From a checkpoint of a small transformer trained on Wikipedia: 2 heads of 128, 4130 steps.
Each number is 500 + 50 x the weight over its row's rms, rounded and kept within 0 to 999. Layers, rows and columns count from 0. Numbers have three digits each. The size before them is the row's rms in percent of the matrix's.

# down: layer 6 MLP down (transposed), 704x256, rms 0.0668, rows 21-51, columns 0-63
# gate: layer 6 MLP gate, 704x256, rms 0.0724, rows 22-52, columns 0-63
# up: layer 6 MLP up, 704x256, rms 0.0677, rows 22-52, columns 0-63
down21 097:475493530492475513500548528492431486464449534513503525502488521529492441566645481492497532406523522465594555467555526481528476531523429598505510516507470601529397506453486525522506466480434405
gate22 097:483502457503496471549461466513467484465559540420537577536549392547509489471499478464433507497545460637508520474569638519441524542429536478516497442528517434384426500466514570535497494512529458
up22 098:342402490459543501484485462584582384566554599515524440465534504521518538560461560561528514457475448522476457591567465479553520550460523498476466501522455439512485497624535508559557582480507455
down22 101:515445444521571513433481560522462433562502550478436435531496536497549508576435520465495476484410580485421477576445557495448493470596501477573512495531588460529359560395450435461494462463603479
gate23 109:558618468597457482535481509494470499479552476525508508508551440493511372520502492591504550454440481633456546499442535498492514508496470513461468521507518534489557547477554508453438451572514538
up23 100:478553610533481557560482458400547493500523539537417476486557561519501488512483482416484399447399405543620509512465530510480515503494533500574448471468449462415509559437507425518559447536422500
down23 103:431471508554499478447410493475477570511510512499542549453548394569514479432532472517457542503572552445522517502600536452457564446530518479494510505427475527557598521521473567556554467448563470
gate24 100:586611467499522407493557503510419557495463449478500473535503550449540528505632442480470567443597556552492455545397429547450497437479402461526538475491584397560536559494508533531513424577481671
up24 102:483477566579387540492401507429521459395489466498404527429531561531487465546531583468531514384465434504355460497541570501542528523405572458470415507621488443498487470508493528578502465488487528
down24 102:557508540542457490506603513446446566519437521497490496421492526517490417496572524475642410477462516593476451540514567491568480559479569478496548548534487546415441477449548455506454525447480517
gate25 097:461462500551427530466577522516499505562409489529474430505570444451480463577498483446440495621676450486523505468509483473512516475455419559478493512623554437511540483519414572455505534540482418
up25 100:566553568498478509419387409618464523487561469517346516445505490458590582448524416482439532548539472416492510476492427563459528549564498537477502544505501493503562530513450413477517483513603553
down25 097:524525548479475501519471490496562552451458428483464485573501490482506494456506483512521587452578473500526505466562507503481530462479411507464533541547531501505526543491450464527524391502498471
gate26 097:489530479551466535504546482453543471542494477543508494527409595483479477516445418405460513556493523508486451495508610506496540489500409455505598567451486572534459535405440473475337543508495574
up26 099:554548465408528470542574539512496438541465509599536514460531432498445535427463458518413566542461548517507584466459465515440564489443542511497361444512494459524525528519552459491507508474529636
down26 101:564473485548602534570537561469568557519398447469548520499477545463503520532541521563492519391531566506479464422435439490608477434489598517512501502527502550452502471536463489513491506474574477
gate27 092:473430513505531573474507540508430472489445508558525427457494570622451578586492454496454509613461478581427477428547519596539526476476492467376586508470539495436499544535519463545472486465456528
up27 099:493540557524474526499527532519490519523439525434449640464592558440614546445484566521474551455529519392513494487499499522484558549451508447490485509461496478449439456577533499483513406529470528
down27 100:583539494452504563485590511524475508520489517434521456514552522465547635509586471594531543446461469455534512467513544515482558483482476508453567560437476484460427553462526487543536447594513512
gate28 103:392499488512520556569498450540430503492492452520504535552556477445492572425561502596520530508458489522534583464523470538532543520461418540492551450501477446558481444484447513529456469589494590
up28 103:472463510520413564487331471538442520603449525417538571451436588426477551458501488541530442465542562486517433557531503527464577453581535558425530412562510537495528530467543476479477537526579523
down28 104:460511517471461491574567460441601547518484524525483493469545492571493555543463499554468424415439542549453437543521466455515492524386495498532498462501433544552464495423431567473476466537511470
gate29 102:509493539507468520504514569534531426564372587551544449400543482515488491419473535392519600519404560532487483462414472449488546455469519445487543519519457540513534473520460477504459472553472463
up29 101:485578545489610528475462535584449486583536436530572475505544560558569502437513537520548549526507468415398518485507491502528468592429497489499482482467515438470499527605548540487506575523481362
down29 102:426494420523502591508482449492415527490498533536573522475539497495498547542505523436501491408508503498475597495642557489478521483486555539487506461408439460431550497599527519534536566566550480
gate30 100:516434550481497503559497497456577564516504550483433572467531429557526495389352521473614503537530561421469457471447514490471473465415446396488456537494387433419547429431500487476527525562432456
up30 098:574524483489397582492485521500501438537480466557517455504428601455521463477556530494403486505548411529534419510548576459459525529526542571494563545511482453421454550519446484572413539454520445
down30 101:536530449577509498434551635505479471475531455484554433368540471541466452472486492499479474569466405483501520462456460560505430399510574518548490510498534464475483525456438409523507499495472517
gate31 100:542503523432442580550525532494494502510488510450550499533526544513496525508500468536454445598499502539507559422617437549491541420495565506514437494511600496485470429524527492558407413489448498
up31 100:483453543445464439489573479542553508535514509500424494488535569460502563496479514520520442528608491544608532507580432585543513539512443437544501555602527534609488545527603459532465590514488454
down31 099:439476494487582458486532502468447522546532454454553497549527546476418545472467514449533522527452482545542576520526530557452476468488387496517407467436543476503443377451508466397494483504541497
gate32 104:450542435427389540471553485335568463617509486562510390550481463435493500484547494410478460484635461423542462482498534572444576540445514512462501532521552504506516464411446510533407495582554595
up32 102:494537547419498510448486492540476514548463529440469515468533588439651458505509564439590548564516407552457490635434520526531486502408525436587488441515532462531451507514531609599424567504505471
down32 101:574477530482464501498514441446580531576572510528534495590576504515535578535530493497444484463610463441435565440456611472395440503475507441564518613505446535532450541511516518540545476457516442
gate33 099:452529465581510526456461485507515445517524490401580533499445473509534467559481471487518470472480589498582540541418513519496458518504503505448464578474511533558475474519469566452452463507433495
up33 096:406442472389522533480478504437558449510512480546522477450564493551577452507523450564544489431500481458519546502495474507544538566506519523459440412445491540521526510418585489474421449482466414
down33 096:528571490552554388528386481439500527569416491555487472582525592391502495491564415519569532462464478453627519422514507534580554416498607415514560503536488542471457482489545531449469569551508529
gate34 109:497599482501553488512480498462509474441448504489419499409521501538551468417526481482570527534491466424502455496447511598463533466453508542431405510490527484483545502397446454441456433513527464
up34 107:420361430563447451635521400570520522550473455495540558559469430476502512555416403459492437577481562567564546519550536401393577521490540510534599569530504495502463529503476506414553525439459463
down34 102:498512540527446430515527410542541510493479556456539430456484529426530475571468559387550536518435536568462468507515477466534560524523503426530561438487475537437464351410556512559514557468433498
gate35 099:534516481498523545539479519494508453520379486457472468445422524573492503553527443407456527558530520534416504565467449556475542435459474572591562503501472450457405454468506512558465520569465426
up35 099:484520479601478488487528531484480462559459499431563560437493565480440541497421474544537510458552547539417450482492535510470522469482547563406549513437577568514445461432583521515650481556515507
down35 099:517468588477518582500532524544426391521498469531530500445546557547567608510557504510543499422528604505543547568611537508494570448509497555512427436474418524532444488447511379556488534567483520
gate36 106:410538550505514504556490552500542541477470433442510507470444498536534476438539516449440545533440574465483507620528422486496501598504415462551498517510522464555513456443489489330419522567551475
up36 099:476453474496513557413534461487476416564388520487570466526551520451408458515488494435517459624406527486488553440524422531533536453553502463480415455478517487412504534511524543584455476514473498
down36 102:512579592521474518510392489482602624359451489539410567441477449505476602554495445472516478579558463461485390474516516535502555540452469477544538483383505500567486443502476541558445505577510537
gate37 100:486476452536395505560455481397584550428486503461449544476485546484480625574509564470454533418458539506517534584471505434507534486496471454529423441544499481489501468578427543466534485477463546
up37 102:514459559529518497483513578534489582504507465515464567555441462553408568507432485493551565572501547505574516455433491532487502439584519533511487497546502485505559468445472521515510461477536572
down37 101:541437495455444537489546546486554451496491539534551526516393500540464453467474581516538465502517571388524535587456510529590463427406469625450494465542552467530395517499456476444476446497494496
gate38 096:530546519462467553540505538374433483591511458501475546520500450455456493461471401447533624549498496406462437517537531494520449515540517464477526490589570392487543544673391494410541440507461471
up38 099:477521501448513503545510473499556462499434532533499592628548406414413459489523476403473609462537540463587542468557372470509474563475569487521458465466478471533526489506554489571457549525613479
down38 099:410530535506466491555469557545571510446544522532532529488567584557507498454454411483478470528434518472516507536424385549499473570567482528471527482452562484440476427433557482389364460543497564
gate39 098:502580426573531550499526537422560589511519467585502501443465507525529536496495491536580533484552586411484386566514499483516565463419459542437498506450521472557495499505472449438507460471448513
up39 102:498565513573526578420502432458492583555489527499486571535538500570499568537522565477424555469459454456504479474501511528395467569458474501497564559537569482515447502517505497490548484501576495
down39 104:437498521498493553489462480462528546546532500495534477514576565531460497531539514523472501581443551520531576562472409511431505517536359547467554493441555517533484596523426491539489476483559403
gate40 098:460520459531470538509442459460398472576522467456485563456496481398594565412507435485410503501520551457543489523457476536543387509569498507516424485494561482488513483506544484474485468544566481
up40 099:495508530449491593468505439432449508541504516459471503500479462512505539477580461470459454443529493473517518467492515421487475445555522543473563660571537470491386534529541538421500516517563492
down40 098:515521522492547573470503543506518529512557581489521485495439536569544477532504494510477499582458524467510571573551428527472446629582474566584512536448510398456466491528501501512480513554452545
gate41 103:509551524524430473526489522469552576508464488458555433521526387429484449508458547450483561433399603441439509592505506465517439513440537475586513496502537429506454447560466545514557462603483501
up41 099:524475579521488485509541418455502378544445332388532581427474507419515485473443583485506505532523496513522517577532506454564503519528546507436511422471519595537524472430471458514458476463462504
down41 096:489499538546447554507429542625414452535571520470476518532468471565451500540551538498473485425532545522474497407519493508590493487549425556388477530496561391518567518385493511460438484478377484
gate42 101:545539497437607527509564416541552543562490447461472446562479387557538448536505511475504504520496525457511372513440527488502571467426537513508527516484496516462505472472494554426464454540498416
up42 100:480521472509433511495505541546622486570475513413464606563484452460465508453515494488444450524431459429457499537415433523530597549528447464557490530442583503470480547503468570509494445482518492
down42 100:480442524548447527508593488427537501509591537455433471467448541421530591528523440500490441539472476483538545520523469443491531459467495554558532533508460541367487442414469495521498504489596464
gate43 091:532571511515464465483492490484519420495605542501439593560466507488464418400463531489574533505498467579556478496481525486486598517476445525495546453547426465408484520458434495442487459508519485
up43 099:496430461575500523502466511444514497464535421517442527535515487595559535585539557450401481511677471483524499482479511579471469478579520489466427466478522474546572500530482623448585449511482549
down43 096:497469486440539500528568441475585514490537524504511556487575519533461527550477564419439509466615610501469384474576529444435531505502484523479456507498444491522576503463501593420515539522468479
gate44 092:520538555491528504520470619451472500422476538414476467481525494520550394556525467465537578527553535482489633506469486438553498458434454645549445481517517496576412461445545495470576487467448449
up44 095:485558438482531532570491616541591382546567477514469462472464578609453445431502510500438519536531549440477411500517552382510549515454548543542430595453511493534512502542602469523538388555464447
down44 095:504574444552472479555455526460508435526471391509455526468467530521425545477508459481485477384480496468559457488521513568511447521495542460601528570486446505508521559568570391509530527505484446
gate45 094:545515515502530506437413535588498518474355563496493450563543519466494534525425539498466483436483508552481518547505574506469567557539556530472497504590432497531527420510478473489448514555444548
up45 100:480491610511512536487476540458485488572477473595452533440504443565529539477471615434468550505512425539467543490505531429493428378396474557527482488508463604434601483506548378522496430515499525
down45 102:555505558472497439554450504478553481481428527431523501533458500471463523477612451538574482494608452512582398515551572470485465446454486458487503523545520476532538510447468430541519472454413524
gate46 102:475567519553569476555421539485422625518520452570607476513507545479554461497433481526496507514464386487493523527541554467493434479488419434541466384453537434445494457493467542392504376562517433
up46 102:597517516492404537470475491435592461459550533513567535571562600485466480547599487465441508476474533475568367434576530473480535432470502486454521566488563453386435412493441516449469512568468428
down46 103:470511555452456565498551537486510526540531550487455538470517488408478379465472476504495455491583446440482530486459495460676485495433478512492444490513374483518422492492516535546553433434600443
gate47 097:549456529615507489502436505507523509406461501467563534364507514433444542506601490373468544527511418600508570472513597599557517528512406498413503458565531479526419526497464459510565510549462464
up47 100:502467534551493548476508532527512580490539439531439528471470435538515476526513456546440431503520533378533533409498565407462420583457491477506516528506549486599495447535471545503507521564591481
down47 098:488531488428506474549522514464453459584497477522512500539477559534498526495460564507490480481496528455535470448503529513501482553517509514516459596415426424495628462465490577489403529470531496
gate48 102:537462492658507532497519511522446517561498512507416477528527474551459480502522483477488592533487440507477484538418472476573409464466471519508522553588560495480483461549511562476472448534514474
up48 099:492462469517463452440503478443569516542571529402558531577562495505506422516525555490415496432497497561503576450451397508456544518535562506599407574567515569438493557536532583565536543480510539
down48 100:455435475492509524445387553471504513498475566456499524477496537564524436467418532525408463508463486553483463570508471506564452483513538473440538558540514445451444481537467351478471513513558529
gate49 103:473513461624458423483497438496437452398496555541493432522449467537551580537489341426579511534570597511472469530453521481469512411552454401497459564567567533462450437546512575437530494517556486
up49 104:540566542537505511524573428608504534471423522402550473434477521444567525487480508500511443429412493416433521603497537541541386503493502514417627486449492438520435549440556523552535480524487524
down49 104:478498581481528450525456598447547514537517429512444488537463521575354485504388548474450514538544495457557488502618436538424457440527443477572473440523552514515556600510529453584486540482537500
gate50 101:498521495458446502639507519500484434485476466550414398434546544559438592509414500548524449544593672443475321541551478534534579524483495441504548554476527505458429526548584538479472561480480471
up50 101:575560549593536542494509473499542406533489506436526578490533567472592510455533523563476496484414518500422541535471390451526497495501513502407544394400413550563483520488457569438484471475475513
down50 096:503390456433445532461404549487553468425512468524511451484513538489431555569393491497614455570501508558473549559584487514504545387497445404500454535557580525494620497579459545556467471477487459
gate51 096:509470474550511519500497560507419555473547498462444464579482533554565445436546536359501444624540424515427537526591600575454484432506430450554542425470516492480472484507476555469458556496493545
up51 096:497473608520442518506425521591549522525457427466473530504435468533389600511558440569471592492568476395510468536432541456505445604553576487480471563483506506556536502502508521478505527499511504
down51 097:450496564528552528434469440509474538497526615503539556398486425485507497504499423540514530573512443480492465480441416517433479474489561455482443530538457526506482495427452428479557472563449540
gate52 101:447567536459418508513498534475461527582482413533470543547557459469485557493451468470383417557495492546505504561474443575555483466510441504427498523619526521467476498474523579522514485517421507
up52 102:453507543488523445566546428525431614513477451531540514485503497500516522465476528500443442547403513457567598427433462543569494543467551440484464468580458420523532558518486516522539453571503539